config = dict(
    n_layer=11,
    d_model=160,
    n_head=5,
    n_kv_head=5,
    head_dim=32,
    d_mlp=448,
    vocab_size=1086,
    activation='swiglu',
    norm='rmsnorm',
    norm_place='out',
    norm_eps=1e-06,
    positions='rope',
    rope_base=10000.0,
    rope_fraction=1.0,
    qk_norm=True,
    attn_scale=0.177,
    bias='none',
    tie_embeddings=False,
    parallel_block=False,
    init='uniform',
    init_std_qkv=0.0569,
    init_std_o=0.0121,
    init_std_up=0.0569,
    init_std_down=0.00725,
    optimizer='muon_variant',
    lr=0.00273,
    lr_mult_down=3.0,
    beta1=0.95,
    lr_head=0.00692,
    grad_clip=1.0,
    warmup_steps=107,
    schedule='wsd',
    decay_fraction=0.777,
    decay_shape='sqrt',
    final_lr_fraction=0.05,
    batch_tokens=[8192, 16384, 32768],
    seq_len=768,
    doc_mask=True,
    train_tokens=136800000,
    steps=7203,
    dataset='wikipedia_en',
)
Each number is 500 + 25 x the weight over its row's rms, rounded and kept within 0 to 999. Layers, rows and columns count from 0. Numbers have three digits each. The size before them is the row's rms in percent of the matrix's.

# layer 7 MLP down (transposed), 448x160, rms 0.498, rows 26-162, columns 128-159
093:468459469469515481540504502508499465471526442474489502497491514550510509493527499517511490538492
096:538499516470542470466497489516553483483568521517496486504507524507499541471524520486485504516529
096:538533515491491509461496505509473499502499515536513495551495489448561505529479508502492527459493
101:511502520502530479462494466489480501455517480522461502513477552450532469518481510506500524445478
099:499518490524497487483488484494504473479460475467528499519528533470483531515487510488463507506463
091:519503495505527464522512528501532485505474527524486538514481486499503530519500449515541460461527
096:485478480523442512489549528452478531553493509504489494478527492463500509527495492488482513472558
104:504498455532530486478493496481491516534498512471510496530543460500536471501489530498511562534459
087:550500497484512503490539494512512516464501482490569516529488549511507504520479506495494501487504
096:502513507452454469525509496514493519478507516556543504500564513506489540540548549479509468510502
112:497482499483543466546518472486509530523455507488456497498505519519469511513495491504522539479460
100:497519532497488493500504512521521495536478512498473499556489503515494491497511492489512510515477
099:499481473521496481509512507562505477545491525500498519474540486470515513507552482478540515503505
106:439514486481483484542505469518520514504489472520489474536482523482492478531485509493501525511494
103:482497499558526486569514524507498509470449506487482486513474508512474495519487511506491505458542
097:503516489505517503474488465520482492505502501468514543473503491520530469495511466495563458528504
104:476463529534471481498519507523525463481486537502515485454526511481477494516473475469536475495504
097:466497512483507503516504497531512480450480540518470471513541487527497490505502507516496473496478
100:448510479486516489498505509513485487518530472486542489496514504505498484544481526485486485486489
094:553514489460495509503477532524482518460528526447514491445459481499514512533528497529497516487482
105:478504442543473501485519513503546480543534510496506496489513511505523538502553443483505528469515
100:532532504512529511551502488467496481546550463518451487468517509539486512501485486525484474529530
087:522483489493506513516523511475540519501510532507562488517538533482539492496510493482503487534529
107:530503516485504517489472451473460529487511523493468489525479463557483517527513509494472449533498
104:475457457493506512517491515505522509478547528489479480477505532493480498545500479506472528494482
099:499488518530518511527497472484528486483451522480527507489487542550528490522512468482535508510521
103:508533440495496486501508474464441512479503501484485504482506484522479537479456476440502461524508
111:482487511491519513563499503464510497518521541528520495459559501488546464501495506488475495468487
103:549492577522491543485477516526481518464492470485479493518509493489472462501484469485498486500498
101:475544456514500514464487508515537486475490553475453502507520529502492483542484523512482466502499
099:478556471472492523505505513476514475483539491494460525462534496492555535557490453520523499502475
096:518470517525547536516496497493490498500510456494479460496489516482524537509506475506539483530517
069:499530498498494501530517554471503470477522490515542492531513513503526520491468469523519488509489
092:470453500515528519474528494526477470511547485501438481458525494526475422495502518527513482480498
099:505479476500559508525475514542447485498539546481547535505479473481544511508481534505486533500515
101:491486521481468536492497502504504466497502553477550505501468526491522504541509482513502528518501
104:515512519475514509488493476504484542503524476464532475519475499477530476472496475524481481504503
102:515507510533518503461455514491472530481537481479500504474498497483523512482492457495482447454504
097:521493486487498488484494519508493499496502437509503438489524532488503492529502498474513546518521
099:494499494450494514489490481524449471479468466552500514535485496528500487457462494517533518506526
097:455513512484501476467514492519520496537506509498512530494523516452518518491493481530521495493474
105:493478478526457498484539496507498492530508479513472528460515500523500510508494548519554512529480
090:507532509477503441533518509512490485514509504490504529499542471475495470512476490464474496467505
099:544508517516523474438483521538542532505544469522482501476527497511470533538490471500470477521500
108:523462538472482515462518501501481495529490525498533500464505497503483491494529484459512482511512
105:509481503476532463486470529494497484475516480484555517498491506514509476531521520490473452484502
105:533473486504497476485525465464538515512511505522526472492515463496468511534462485493517487535523
089:460473462484520520521526557484504489493518505487500484446498528494500437478477511504478504482529
102:493514490470483421500517468462502484477524455512479490502491526497515503509485539518481488490487
098:489493486506478524487472534470471505499515488514519506492527497491613492517517467502519532483558
101:495490512469451540508531494476492516513528491473526490489475479514492564465518454488504468456504
105:548472477517478532495470526483528515485509558505495503506498501469452477485528529535518460495488
105:523529527517470528502497513525457534486505528518519519480521480494488516495436512492511502543485
098:520478526490505482478483450514495476553483442511517499517502495475451515487479526516509526466475
098:496540529479515521522485483467506483538526524527461510499473494520515499509463552470516505522520
105:519484520491534481513516481496484512481490499499518504484457553480514510512498542515508509491476
100:511513470511451484494498487486465469506488493459501506495494560511499516454538481520559474462489
098:500491540465506525463448515473488513449490456505503443476447485537472483482463533503488442487513
115:479497532483502470562475499544455501493499502514518516479516490459459510494506503483490483515491
109:506497514533509528522486527527514483504485518491499492483521507469542481534507466496509502506472
098:536500475539495491464504494492500488486459529475483450513512507529517492488504489512525518495498
102:492484471489499498545518479490521525503499485477530468489493528504551476527511541529528516543474
098:492485485489499484464508535528474456501482500456544556484532540537505499506506492476548497508574
081:470515498487474520502486468492508481458485537491511473509475516488515437483528496521509522518557
112:512501502529493497519474508500494479522499468544473459449503483495512510490472546462528472484491
107:471511506508476513504451518484463489489516525497504500509502473496490499518480508510473483506464
105:505509551519500503479504456539469494469454518504530514513507530482476516495496548538511508518495
114:536506452522511498452530503466526495459508503508480481500492493481512506489531471513498515502475
107:526464530522565510498504517471489535517488525463460511484497536523494518513502458503498457479479
112:498538496457524500552510479526529510475511504486523527485522524454482473507544452507508490516486
099:510473521488493502471488536470541496526492516455481505487510486499522488537499478447501521475459
109:490471516558493483508508521550445528484494526502473484523480483499482504507485516506461533505444
103:528524493545504518512476517495516476483513546461485501475465487505545482495534454536539486497531
106:485500492502454523524507470509490522506509515516482492479518475497490452481535474462486507500521
086:502481504493489518455477526546469493534516472484504467485469491511491485467509500542460492495539
100:499508504574453532517487517495493466513463496510508549510473520454496508537487490476480494507530
106:466495467535563489517461505472492509520528470490505531510474470504513512504436457504491523464531
101:503464503559507483514508504521489514466508496498557480506463470494509497512527507520519498523495
106:528472551479570504417495522525472483482514501453482494505505488525536505555467508519519526519492
094:519491514488499490462510476480486513496487506488496512499491437499473496464476478487523498503482
088:503503480498473515496474481527464505491537526433513490540471476500484482486519466532526487506418
101:460481474461500511492498454483482506479519520523478519458505515543513487488551508524489490476540
092:489509524504539488491490513534458483541535498532533563522554522473487536478532449522489472511525
098:508519533517480464515529505484525511486495499517486482485507464499533480518490511504486510548489
101:507463502503454521501468518483534519470481487502520480464511484547511492516543527496508483459474
103:501513493465484482499485475527447486485515533558464455512523503497491544496520491524498485523480
096:476546552483498521490508480528506519471468491494500470492484464476472511492519488482532522481534
100:502525448479495514491494498522511490518494466491474508487515524497512525492541489461495498499498
103:452496528439459490456525488499504494510501506506481495508508490488511481499504501497514513491505
098:462469495522519497521492489506534532481511489471512472515508520547519451528513456519475487546528
096:487498452465506498522544514461504498472526464469520521489513487502467503504515516489496472482499
108:477513487569541539532468483473536536497508472446462484530470489505474496469472523515521523555481
091:490455541498450519460531532502523511508473472523497490507519514504519538503509561468452506467524
106:550461544518515476504478461529482497542488475520510481475506515492497515505509479491503484481537
105:469474515495518496528515501493535486506501525459490492511478494485487518557537514489514467503512
100:529541485499492484471485514549519513528539479499492502493525506478493427474507527497505459424505
102:518445481482541482552492501516462543480508463493512456541584492465507553512486503479515524534497
105:469515500487512540502499525491501525474477508486502456499493529519462493493497523540473489471444
109:473530450462508528489516524485453483451516536542496527476463482508530505498524502508510512512449
103:520508502507495506521526479504526512484468504469552531532504537473510474462528481478517506529494
097:534478507512495566525512464543466510512503474478465466534498496482513510514512501500508513521515
098:511483509540538508542499490477488510532519476499494473495482544511489484479494500510495481496484
103:502523483497543473516475474526536502528478499540517513496523527508493483508505517522500488519510
101:464472492479466503472512540512461519494519521510498477464513486508520491528458479481542554522517
100:502503487495477474439484481495517508488545516547500427465477491506448496497519500499521501499470
104:526502486531494502520501536479505468494523500487466491509488478547532550486467500491504563496540
099:495490517481489502553502497475561537459500495463507483462518487479548473542512475495473512517502
106:489517457463514485566498479494456492496511503479485520479507536474519494539485496529482548536503
106:482475457498478494485524509451463467492526517498494511486522518545478518438513504529520533471478
098:500529511504491520479511484486467474489522484496551504483440501512528477536500455517586493503486
103:500524541467509531494463497449502497463475499457545484476499491463502512531454495473484502460514
094:493525493540504511486477471471485504507510537485479501482471471529472464501481488491528508460489
101:485466518482492537475498533509513477501515491483500460507508503486501453490482505513510561464545
095:556486515532538487480481493477506493471489522509501475493496526473510517457463575489476482475475
105:530487519504515462476558481494500497515462488476495522480509489470506443552499536518498496485533
101:541512513537473507549458524485505507477493502520538473487476515471535497483493501440520476531480
096:528480542490480525513515514490517467462431543514519496523511493513520531530466525497494461492478
106:526524517497469501511487493501495510505488530528518467478508491487466513471528528519446506512490
112:471535511581507496489499488478530563506499470539497469504566508529521483498495490518534536516458
104:507477473502483470494509473489489506497496492481526484512503514477487475524506508513539502515516
104:494551490502491478486481453505501505532535483483472471487515518536507468476553496465492518493516
109:517498502498532516460477502437507525514510475522568495471508488491478508470528511493573485505462
101:456532516519486543460491498509533501511505531503514525482552494484475535469460466519486466484499
099:516528482519523501510487509456483492483502468492549523508501506492515509515531505508539497499476
103:529499520484509467481458461488518497490484528514502502468495526462543534488513536478499521481451
094:514525483489495487485474477511527515540499478491503487509514562485503447482539487500474474464541
096:491535523544483500547491519513484503505539544540522507536502496493488513520519509538502462517492
094:494501552485470519520481502478506459449507475483512484523507516520552488489489509533537482480527
097:489520477525454565474512511484503491516531543486427457518497472531488501530534485475505489536523
103:519496528481518479532503499500488476521500503487530508494488556465477561492507545505527491542479
103:519527489475466516506499518478516472495454535509472488467535498487466530474476508511508513479484
101:526455492514475501513491479498533466490519490510502478514509470509510541542483488514491468502556
111:459489488528515488413494494444530505482493535498510527483534520527486511550475531497503523539480
100:480500494508479530498518443532538473517495485488485497494491527489461520508499501508513503483491
102:445568467494527534544496528478513535520461489494481503530498550520484532480491523515481492494464
099:504473529521540527494544489480479481489524501478504493489543455516484503531521462491444511538458
099:507521533518471523501475537510532485478548521515512505523497507551504514433517497534502448504507
# layer 7 MLP gate, 448x160, rms 0.165, rows 27-163, columns 128-159
101:549497464504533448453493539503547494488475479492515542524478531481492544520480504481502489512470
096:498491486514511478507497516502527457532513470472499458486552520472469483516499489536446499520501
098:473450466537519486505528464496490453470455506486516482496483486501467479478506510504484515525498
099:495519452549447482493516495522480497474529514481507468519492513496516527492477534512539478508470
101:541479468485502490536502492538483496504493507452518480524490466510517483482472522499485476501542
093:491530469535478476478525499516499515469496525473504494495505508533523494504486542483497464504525
096:562506528521541499497494496530505527478499513484490484511445467530474522466506535497470488516515
097:498497495495490521523508478539483504477498438486484479493468510479497498469479498522513517485537
095:462550513478504500545482558510531500530504493513502523516538526457501490475482472498508482465539
098:482512483485461518491529498520509455505485539544499473483443536477517512540523499508502493505522
102:559482525487507467510508486489532488458501472541535493500506472493489468503496531542507472499477
095:478499513530508475525467502461514509491505470476482495506509507480486503506489512510518515539507
098:508491481538489495527472496530508530517459478488476524515492469509511479476486498490524499526512
099:505501554505534510518491463496509499505514496464474524533504517554502527464469484481493505459476
099:507485514518540525508499460505511458480508492547507556537498541491508517522454512504551535505510
103:519496460525470468513497550506506465485483499521489490514530495526447508499517516514504481516519
100:526509517544496507526479526464494482471524490451550498527470518505488535487493500513500525530493
102:483506544519527540551512487524518526478486479518488501516474502490494465486483487498476472500497
091:484515486512492489553537530522470526459499470501502532484523489512488523522536458483456468460516
101:493554498509502521546504521514513521492454482509525462498519518535544519485521486471500527471511
096:489528507504481484524477503455490469490535521507458531516501503486511496523498478499513519487503
095:503528501484507451536480506441491482510502464512489489479500515493495497552527503518473459504514
101:504459483496538534521516476492504473472477485501518502478478505498482513475518496525448464518482
107:488490460491504510503459489441527498481507505481506466498515534511521549532517505512473512470487
103:557516487494505464496519497541480520490515491482562508491473508529513472578506496480521461497510
108:454476439515513507498592511494545552489500470450506515486521498481529526492477505474483504486494
106:512494493550462544512510469494514558448481480501504471496478523483489514508542476527495524483535
098:492492500533493491475483541486496523480520501504499538474535501494470498520504482470540484473489
104:493494496556532505469498486484487468515477477519604519485513534538495481511527467497513519515516
104:506550480555489504522494473518501492494489500503559551513519484479493496498490451483474508495491
102:544532526489497500513483484440511450547509463506498475524495504530527503478496540501496507478516
095:506544480517494485501492469510509450489510489520503466517513461466497535476494465491495497448507
098:499499482513520499527489489517512535512474495456512471488504521495524487498495491521539483480501
108:552494525515511534481479494516452499452518541493516500493524538521506540530494457527513507500570
095:494511500514525487459533484483493462479494511480519494481497453474511520514480506522505492459491
096:548500485515484481458488478495505495498509497514462518463495470531516473459485506521508487502482
096:529524467482542468519492519494472523442486484522476547512462509483488477504524518481504474477466
097:462529491498466525486509466465471522478538523573477474505512494487526505492497480483494459447503
099:539537499488480526495522479475503484511478476521508489499495505532488490450543538535505483515523
102:500436505503502499474517503500548511483482513542569492497504514443488479486497478500473496516524
106:493495563490534490500511458458504534510475505507525508465490495520488518504508515532487487491499
096:531496504520493524511537496493499504534505506494535492525512501515507478480498496498514485488496
093:488474471515498542499519482465527450485516448509519521524540488523492547531510500480537502475492
101:513477477488500518480482549549517486491517499456483501489469513485482483508514520475572488502533
102:457547537501516489479518461492504459511529507492504484453538505495492482514537536459485504531491
097:503525470468513458500513523499547486492497531508506494517520459495466517505531468488491472523481
098:518478505481509482437518474460506453512452526506519487506510441516472532480481537550493483498511
103:521501540479504505493502491525516489498499485488500518547523507484491513473480511473458515480561
103:515511485461527515551523511482556511497466453503515493507522494505550478515487522521467470425478
100:520471492525493498475485473507461485494465501566472469511459511444490489482454516505491507481501
107:522509504501449539517477537544510477507583546456498480496491448473517522527500490499488498529531
103:517541513509471481516517479486464514492471468487508447536451479527456505511494516519522502513489
104:460502529458443532474484494444496504499505498523498544495537476515515511477479496524477528467554
098:510500534514525476498506493500483518485501510481505479460507522488480464532492462503487485444510
099:489497481510493474489506490517473475523483528511523470578504495505509540515520486503502476524477
100:507517579531498500467526468522507514467495475484516472502482500512498492509493537513456481529508
097:505503508479577507498492472532492518463484487520511465497521466519504550477474513478475485493495
103:521507481552510493510493472522461506488504498509539483512501510532500519483500521477510523501473
104:492494501508506526490506506508514464522524530505520465513516521486524506492539488544504535521506
098:481514508493448489511502487518519469490513492477524528549523536480473499511487494468466503481524
094:549516495530469500509501542520538491525487502516524490496490490514498481511512511524505493542500
095:513503478541508544486545529508498511517466518509500451494548489502497521525497453528516458525473
097:491489513498472532501525490519530478525478537461497495560518467496520488566512512516455487550501
107:502506477484532545477498547487518505516488493480487513559499542532509533507513461508496504519515
100:514529488513534518529516521476434511461515500511494492522503465501507493477481532465484459525488
103:500485479548507545461503529458484460489484483442517491509540497491487490488497466513464492514527
105:570519489449482498501492483516524487492535517490467509553493478488517512549522523501510499493480
107:541488508485501551499510507492485533458477523512471512525460527516507505521457517554491463484488
104:499494546549539487492564461522465449453487498498509486487510518497511499509528523520516507453497
097:459518533501483514487497552540517525451491482475474475510515500511510471477498482492492516491492
106:474517505514475516507478503504465440487525522480510496494512491527491539506439523507465495461458
097:518477480498506492497507470497512492491466487520530491500514542488482502529513485491506495530547
105:529512464473487444501492524522506440490492480525496461510505499500500525527495497482486467528495
098:500498540506509538500499490488480486531525445416482478475553478507500532496520492511501441501528
096:464472498473492499507529478453477479491546495534533482489507540573491511522528517483512529491512
101:521505522521524458516534487475488528515515447527502507492498470522479485533511470552486505482531
091:489525513457521500505497496482505499491466534556494499564504507517530494527479542462502437500490
101:478476496528500482499518492535505486494510519453589503512531505464508460484532475520478529495491
101:506502507480524432510520483544516477516484481531489537489536507508504507509471486520563523477501
107:505502480486479501525532538482484523505519526458506517520469456542482494473464509538555482517520
104:450531508527547532482484490475513481475536474513486508515476514487515497486504478510482498506466
095:540506476499526475552491474463477497514487524510532497506547496448512465504507499484472469523463
098:486525516500494482513520507460499456471506496469559502497517502448514500544480491484500462528481
100:493489486546467498507451473547516497477534509486513508520503485530525526504494443447499490497525
103:532496521525551526479463565503514500460490474521558527525489464474464509544472484487485455491480
098:490522443514478503501525491511517436490528524474519511492492522548527505515542473542480513474526
099:457537512480488522500520488480509491517514515470503492486513462502470494505516494465476518533488
099:552503477432526497514539498486532491540458502540478472537500481534544497541539500484511520513496
099:552504541502510512510548516445507467500478511500483529545443505479493556483528515521528546494508
099:534497439476498490450502518525493485486506470542495481486496532545506504485510515520528500492458
106:500514520545545503503505509518555487508477543496494520488540492512480510471483541473519533480466
093:527506509537512501503499505503492480506535484473466497517498525467508431473482502480556509499463
102:524473480491492538531487487559504467485483463476498496468524480489479535500491504524487451520500
102:527474519532554476475500482489512450501492494482542501511514529492535494468462530540493484495486
097:478476516539508506504494505526456452517473536477494520496520545563511501533485459515508524511530
099:504546534511478491539513513490529477490522545472506533504477475485491510478492497499491504492461
099:461515465512461520475486525528509542500472529506514492528489486568529514487488492523486529491509
103:482530486492513534446499457534507516510527502518521499503522542531513527476470549492500510507479
099:530512557500530495509494453485509494502520528556519497486469491475503498513540499477493502523507
096:529479466471522525559529522522468474468516479475562514499496526485505512544536534468504529519536
100:484491504505490532527511461515482471495486553476535516498519503537512510519500533488544499530500
099:502485542465533459492524519514503502478487503448503489503507532474495461463532533449534531486484
101:485498571481464533494496481513495491448475458493488486477482489497492521494504510505526528470500
096:511528503538481527501520489529489481508536520509487498508491504506468486490501498488488542489460
099:551475523489478465520486511559468496543513517434525526486514474534479527469521550475484512526510
103:509500481517540456483491495521475466521480469506536544498512529563502520476539503526469486480519
109:533486492497502458519476482518493517515499505480515502494515523515512510452456484528440470481501
109:511488536477498512484463464491456524469546450490471490481523490462519484490533515439478520547528
110:517501514521485533494558514490509496504497478484494482467491504506490501474498462510538513446467
105:494516462517494510541500472470482488530494477497508554496530469469480536526461512490511493518497
094:489515535507499479509475497481523469474478488501473500502483447485511500493490479544506497448541
097:529521496527490475513504512524476509480444522546548528526478470501537503469506486472526487525486
101:514506526524538508505503508472506491534508523497550562474450467463494506472480497486498480513489
094:519481508476452481486518514503522506511572531489548482490506525514515540479492485473470472515468
100:512471486497477494503487483482516460519517539494526531476490497459545513514519522520533470518501
105:506475517524510490512497524537470498448489492460494529509540486523529513513485537518520492477479
098:506546454523493469475533501552520505523479474532514507516496487531484501512539502480440518491475
105:527472519479501467511488477528521483495538487496485476504497520441505504511479533509493502489525
109:507512479485537507495477467494514518507496524494511512535518495519480526479512502508493541511496
109:508493484458501476488481435468507451479496573502525534507477489558519502463465525533524484527479
103:499533560484508506492472522471449458492497510547506521511547520472503505512524500501500495478490
097:497498490460463468510491501514471491510532532512514493500514524487509519512494482494527509460517
100:560456500595509536518486490458510513486509513487505490442486508480492514491473454499534478516490
106:517523473498477472497525515490503489481491494541530500469493505479512543477496526504522483505486
097:520500511549503517517503483525475515497514519506467463522498509525532502451466537512490535559468
098:514512496517500515475527505489499506513461568561486481509537503505510545527531500507535495475441
099:484489492507519475472530510451513530546471541483510542562491505509446524483469451475528488512463
097:517523514536521469513479502483534507510499522472493508526493513483532469497495525479491476475481
100:476488451474516460506509539488525515479549490501528471546526514525502481508515477506513544504453
105:502499490526489536491537517504498519487505448487463522496542528472498541473523468509494483517487
101:527480532540481525488499462489480517462516511533544489490476472471498511542481456518548497513493
106:531508516510492521507466470489491461514511471503466495471465494489519482512475506445525498486536
096:523509515518520492505493543498525525462520449474529525548475517494487515503511485474526505460448
100:537587467483502502481549457495494477501496471484501524490507495518530560587528542521472477513515
097:499507473460485474519507520483508478503493501503524532499507543492503476477512482491521506478501
098:523498478534503494469531506482502506514468482537466493499477518523441512524491509500510528508526
098:501504505525541508550478514459518503528476505514561547484580497478498512529495495505478489542494
# layer 7 MLP up, 448x160, rms 0.177, rows 27-163, columns 128-159
095:468552545510528492516509518489484533508513463486526486492480520499463523500495534534519534497486
098:514463504520482474501490496534521519514502499501474509507518495463515489469460499498432490482450
104:521514527519492499483472550501503461509506450532506523482496496523475495524541485512512481494482
092:499486484483514472496492466502511464513551514469411529453522520469521525490478517532494511520507
097:472477525486494499451492490496498540514535543487480508539438470534523478487492481493473491512525
092:475486494482510514471450513503504480516482480509504480488508516533494525498513503542506466486515
100:483489507473522488567495511499482540555479492500516498537520539536514515507538488447484464495502
094:502474528533538518478531503490499470486500481510451521477524475500471500541542484536525518493495
088:443505487472475502502519474511492511494527513522457501486511520557476524484466538514515456464470
104:509521555482489541525426498491494464515501535504504471514538495498539504519468504491536489500526
100:553504514491524523498500524449509536539525513535542521498448485550515496540482504517505481474472
106:467485473497539505517439529569442513477466464492525502491493481485497502499466482502459497500525
105:524526499488487495501513470496496455512498495509521515534490518489479519546505498466467469480488
098:520481485496473532523490488491526498490502476502519532495495504501482506534520530496555481481517
103:491531490488492497438507510473487535482480499489487518517487532507477515469497534501471489518446
100:538502458481486432483517524486546457506552530564497513483486482513533497552476543485499484512505
095:528436497506533504527487481501490521493489525472505471526527528484504521510494535526521507539508
102:518524501488511496470550469527487479498478479488530514491455471470473493489490503500445508525457
090:480532511526481525513524496485521541495505524497487519537510539500509497471510520503482494485422
100:464533436477517501479489500470491460481490492450487540482501499502485490491504496511523478484519
100:474493502502469554493452505483487492469514507470485511498462515520525525487475513525517491515496
095:484536516480500498524501552491485469519555517510479510500546477511469511537485555521532469515519
102:471461468496526533494490492483498504505487476505511486488500533474514498484529490500509475477554
097:479503507513485500540479530483453492551528503530491543491514525488507482489504496502544506533532
099:527528473515513448530497476503488513502462505517499469500479537500477536506485494524501476525470
107:511498529516545471500503458513508491513506496500499476493514476517520501491511478506489502466574
103:505484476509494481504517507464536455493493528518530522539469497521494466511520448532502507496481
092:509493521488497463494520514538474518500491497507480482475489502544490491478503482496505490539461
103:515528509487499481536489482566524471525501521481516511451519524515478480495492509501464502450474
100:480521471506514515542457473516479507493524493503532485519479471449478508511484531477507526457517
095:529462474507468500501512541475498558499515523485465557488469484498550500538524543507487502466514
091:488453524509475516564511527526496508486503475496474477480491485463481507481488498474541489499559
096:519493486470504479527482509499474500522507507513481538519528512537530501491515474481476517470477
099:468483498514523502520555520500511514491502492491495512518542530537507529550540458486506487514484
099:499456504523498523521475546501469513504465499520521508477455493532456524473544509516533501526446
094:469509508493459483503523496487510506543514494562499574481539533487499477485499475493523483464496
097:476510521476500469474497496482504502486487522511500482458495489475445484554478469505505525470531
096:529493516513481527545499518521503481539561523487484470513499498488508422533492529493481464507515
098:481478545499474507454523465510501492500467526432503484503512522476555495459523519548488491484473
102:503512460508514514458520502502500518498497517480499474485475509496521522469486496508568506504483
106:514509493481497499483483498464524493511483534478543466511499503519531571522556514519506491554457
095:512490506506467532490479502513477479495497552491461500489496519472502483524482476493546479501474
091:468490493500524445514521489525479517499475498527477513537486447451447560476515474496493505492484
106:520515520491491490524521512478535501460466520517512505473533511472490498493530503537481516517455
115:485520501480479497509472506504488499490561485444471540480551473471487448509474486506457494499493
106:517513467509495511521526484466505521502456477490494502471543475533503461474504529526446534511481
093:483515486534519491520529509486487587488463520489505475493507508501495478546488468501501520510494
100:525491508505500476525515511513496518513526480541535493481543490540463490505485455489505516484520
094:464517483499507511523528447472512497513511503484506509491495531481485466526529470481508527482473
096:508486534454518514471481501464492522477448511484516497499539428492496531543503551481486473502509
105:470476432471486502487516481483505521498507499462509542474516555489478492467508531491482489468477
105:535478498508504474504491518504515431500486507522511507466508457467514504493486506520438534536487
095:506509510522511529457477503504480475504510529506522530536470478488450501489484512514525505500438
098:492507491533469504516491465507503475490483498531489481477520526547495487479535526505536449491459
101:508442518480492509460534515531452514492519518530551488527499548485460488454507460492521516507521
094:469490468492517518548530487524501515449478523476511483519478472482512493477507497497497473515474
097:476509512508526529542514489519492533466479483538516506510474502480463511504537507512509493516464
125:455490518481458513508492464495518534523537522517479514506554475515534500461486567520469503501501
103:514487462491498516546489519551489481456461529486490481507505514527483501498551509474518456498473
096:519497477549508498497515505543499481469496498516528483469513509481489460502492514500494501506510
104:492511478509468475554515520477526482516483474510525475510518494505495529475522497507485522537497
095:503503465481496535530490462475518463465502517500495487465506513490492533465463538506500509459497
088:458511473492538520546431539521505495517494514496492518555496500492526491477531522502483518480501
110:491534537440523467504493515548501502490473507560506483480491497476544518503509459519489503460507
106:464497484470531540518491508511487498518539519496475497506490500519457502479517511527500494485539
100:473480513491502515446491479545491522484512488507518451489504516480508514499515488498477523545495
106:491563505486469514480465501553484521496544505488512523488497516490506539467546468478484521513529
105:511481501459499538506481523511538488459527499461511526507495526503491519515461521534505471527500
116:505534540503537487516500497497513510506527538489492532526508530514526498535491491468499482508517
100:495521510502492470462501522503474509457507488525461457495492461496511481513572478496503492506489
104:471513481492513470509486465496521412503509459484505510487480483492499517537456507508520453527440
096:515468497481487475447536481497523509524508507473529469522447498538503461511514489570540495500541
108:480491525504490454526483484544487544525531496504515544518503493519510545466496507487506507468507
094:499513478491473512494439518513530512501457472477502474532506489487495483508527521462518486493528
097:502444479508505469508519484472527490523535468499545475500510500510455486476511500457493503492514
107:485491509465515532528505559487459531472553515525495482500566514545494548437533559455480504475485
094:515482488521516528495497484522523477545511502479500479544483509486527508509502503502479474483519
101:499443524520501504507484488504482482526481461485469537457500490464488507510500507520476478515526
094:497482523492486487537473463528523489554531516474512481479499475535509541448504500453507500444500
121:486549526476500505496517512488424513536499556458476482472480486502541485459506488464500500562507
103:482514469541468516522509492523521482450491505477485505528517511537501502505493518455473534485481
095:474516485494473505531528495495452538521491512483466468501475493513514487477510519516542501497521
107:469524502473487537414475475492500547482486524469493509472519514498463489509480499512498483523490
103:478539492479527425494514507496500478497492511499513521433561479480499480455493514533481541490501
104:487527498507536460468532498463515461492515480563500489499503501540503554475521499475464479511470
098:550542458458486505488540544494478527475494513478506487533476500502516545484523514514494499530478
096:515469492477573462495519464481508509518555464536505535448497525469500520482515506528510515528532
101:475504505464511522471529579492507443503515439533502510479491539495522514461501483520508451497505
092:520476498483544481458504468485493500499493526540492471466512526505471455527481498527497485476509
104:514489516484558542510470538508515503492478487531469553510503482472492460516487485504523502494518
108:480508543491511501534481540510498483500494488467477498540453456550482509451499492517470470533478
091:523479460541559495493519463479436507518517519518490495499499502498542442502475519455517522525506
104:507457517513502539485556516539486504504539452512497529482497497442456519508501502520498484517500
113:507503537490525448509505482515521462494515531527490485552515472525477505482503556461551473503509
097:513516472497507508480452550505477499496524515537535495479457522508531488520483483467500484495454
096:487489459520510512504480521487502524505553524523524571478495515530545563511492528432510509492494
097:507534554489528543510503513484516487496496530473535514553520536456501460433467489466508487521547
110:471517485472516458491502458469450494472495547519490466516484476465559464519529498491449505470484
101:542550477483475481515478470499544497489507536506572503486489548477537509529486509465524516522486
098:483486521489474468492516477523513503449540481504515505492490428542514497440484496503509498487491
095:511503489495502537517540552488500466533491529519484509498487459510473493480571477512484506489527
097:552499523511503458480514494508510516500500456496451519486479483506516517493453567530479502492476
111:521510496482461550511536524470512472490512517482539486492482497521493482512495504536503570503533
101:522507487509521504513494560528502512528523458487515493508503544536471486484483518507542507476488
108:534505544515459498520515472527457525513536447493519492512459535506477518483507482503507535509517
101:451465499488517486490497460461465525485504492491553511470505532491521495536523450485479539496521
119:504491512446470498521520466496495495486496548514428529498499487506492481525524472484492497515502
104:466497505525525508525478508528515522509516549492488524492447535496492465455473512519528479495472
108:549514496521512509509564500487468438495530502476523501488514516499518516507514488495535489552506
108:476480535483536536452490496446501479503473516504524524512526501463503499474498500500503501520515
098:501504538509493500499523529523575509492446481500498499470496465488498549521526527472497513446470
098:478437489521514519478512475505507471494493521491422485470489493469474468523471488533492490511525
096:466492501462546458459484503479501515500483522482522506478487457476495557499502543452494480507478
100:555506497522489472510515532468478531526553486518582490499510536521486497493530556525502494451500
099:492537489507469564551504529519494542511510496503517566514488504462502457506444461522521512491529
108:521492533534476532516483480501495477499501490500511520532555482534485443514535498439500503488456
103:511490484462516519482514491505510463540505493546489533529499515497472496516507499519475453465475
104:522474491493499467487532500501485518515507516476535491535515452499496452491526485486461537512486
099:515512528511522508531523520550536465490505516534517470458500494542537539503530554509532529478477
108:490503445526484484506521476485529491535531509553488474468471494532490495495535503488528511445509
106:463515431498535523494488446497456518494513469480529486517499493530543486480456534504524506471504
101:519520504518545512498481527496449527492530521509513475472510495521516448507492462482512466508495
099:511471439551514525510524522486523485515511544522551480475492486493515468528508460513535493486477
107:502516484543486471495534496513487509482541455559466501530486442496497534489515509489479437490496
097:438539498508511493477518496460487540476517536526517532478549550519538507527482519521500477515479
095:492455522482533487501478491506507478502517458529516479511490539457477443478499509524509513461491
096:488521494538474541481477533504494459537507480502524562500508495511498530556522461507505494507477
094:532472538468524507544558497488518505481470508498525483512518494525473493510501491546473516546524
100:486528531491528503532507545476517567512513538507510484502486489526480497499466512531544501510529
097:442495550513480476504451502525510503541484518455489542478484482512499487491504556504497486433497
099:484505486488530495487528531532461485519461503467469491513543512509457508437525501513501507463486
114:484499496515489480535506505527529532530468530446533513519459514467481507528502436498510498495458
099:475499523460470516478543484494514495498482546491522478486485518538488508456517507528468483486520
106:471473484468445475525523519501481528500492521507521513508499488502514476485464506512522493518520
101:519510526473509474464471506489494443489515508473508517476497489472484445503492510516493525521507
092:548505471480493445512543487473474480488491510517494455520515489508503516518536522479502525520496
096:486517504504509516477521485509499567511501456529475502469478488469485485547483519474466485528557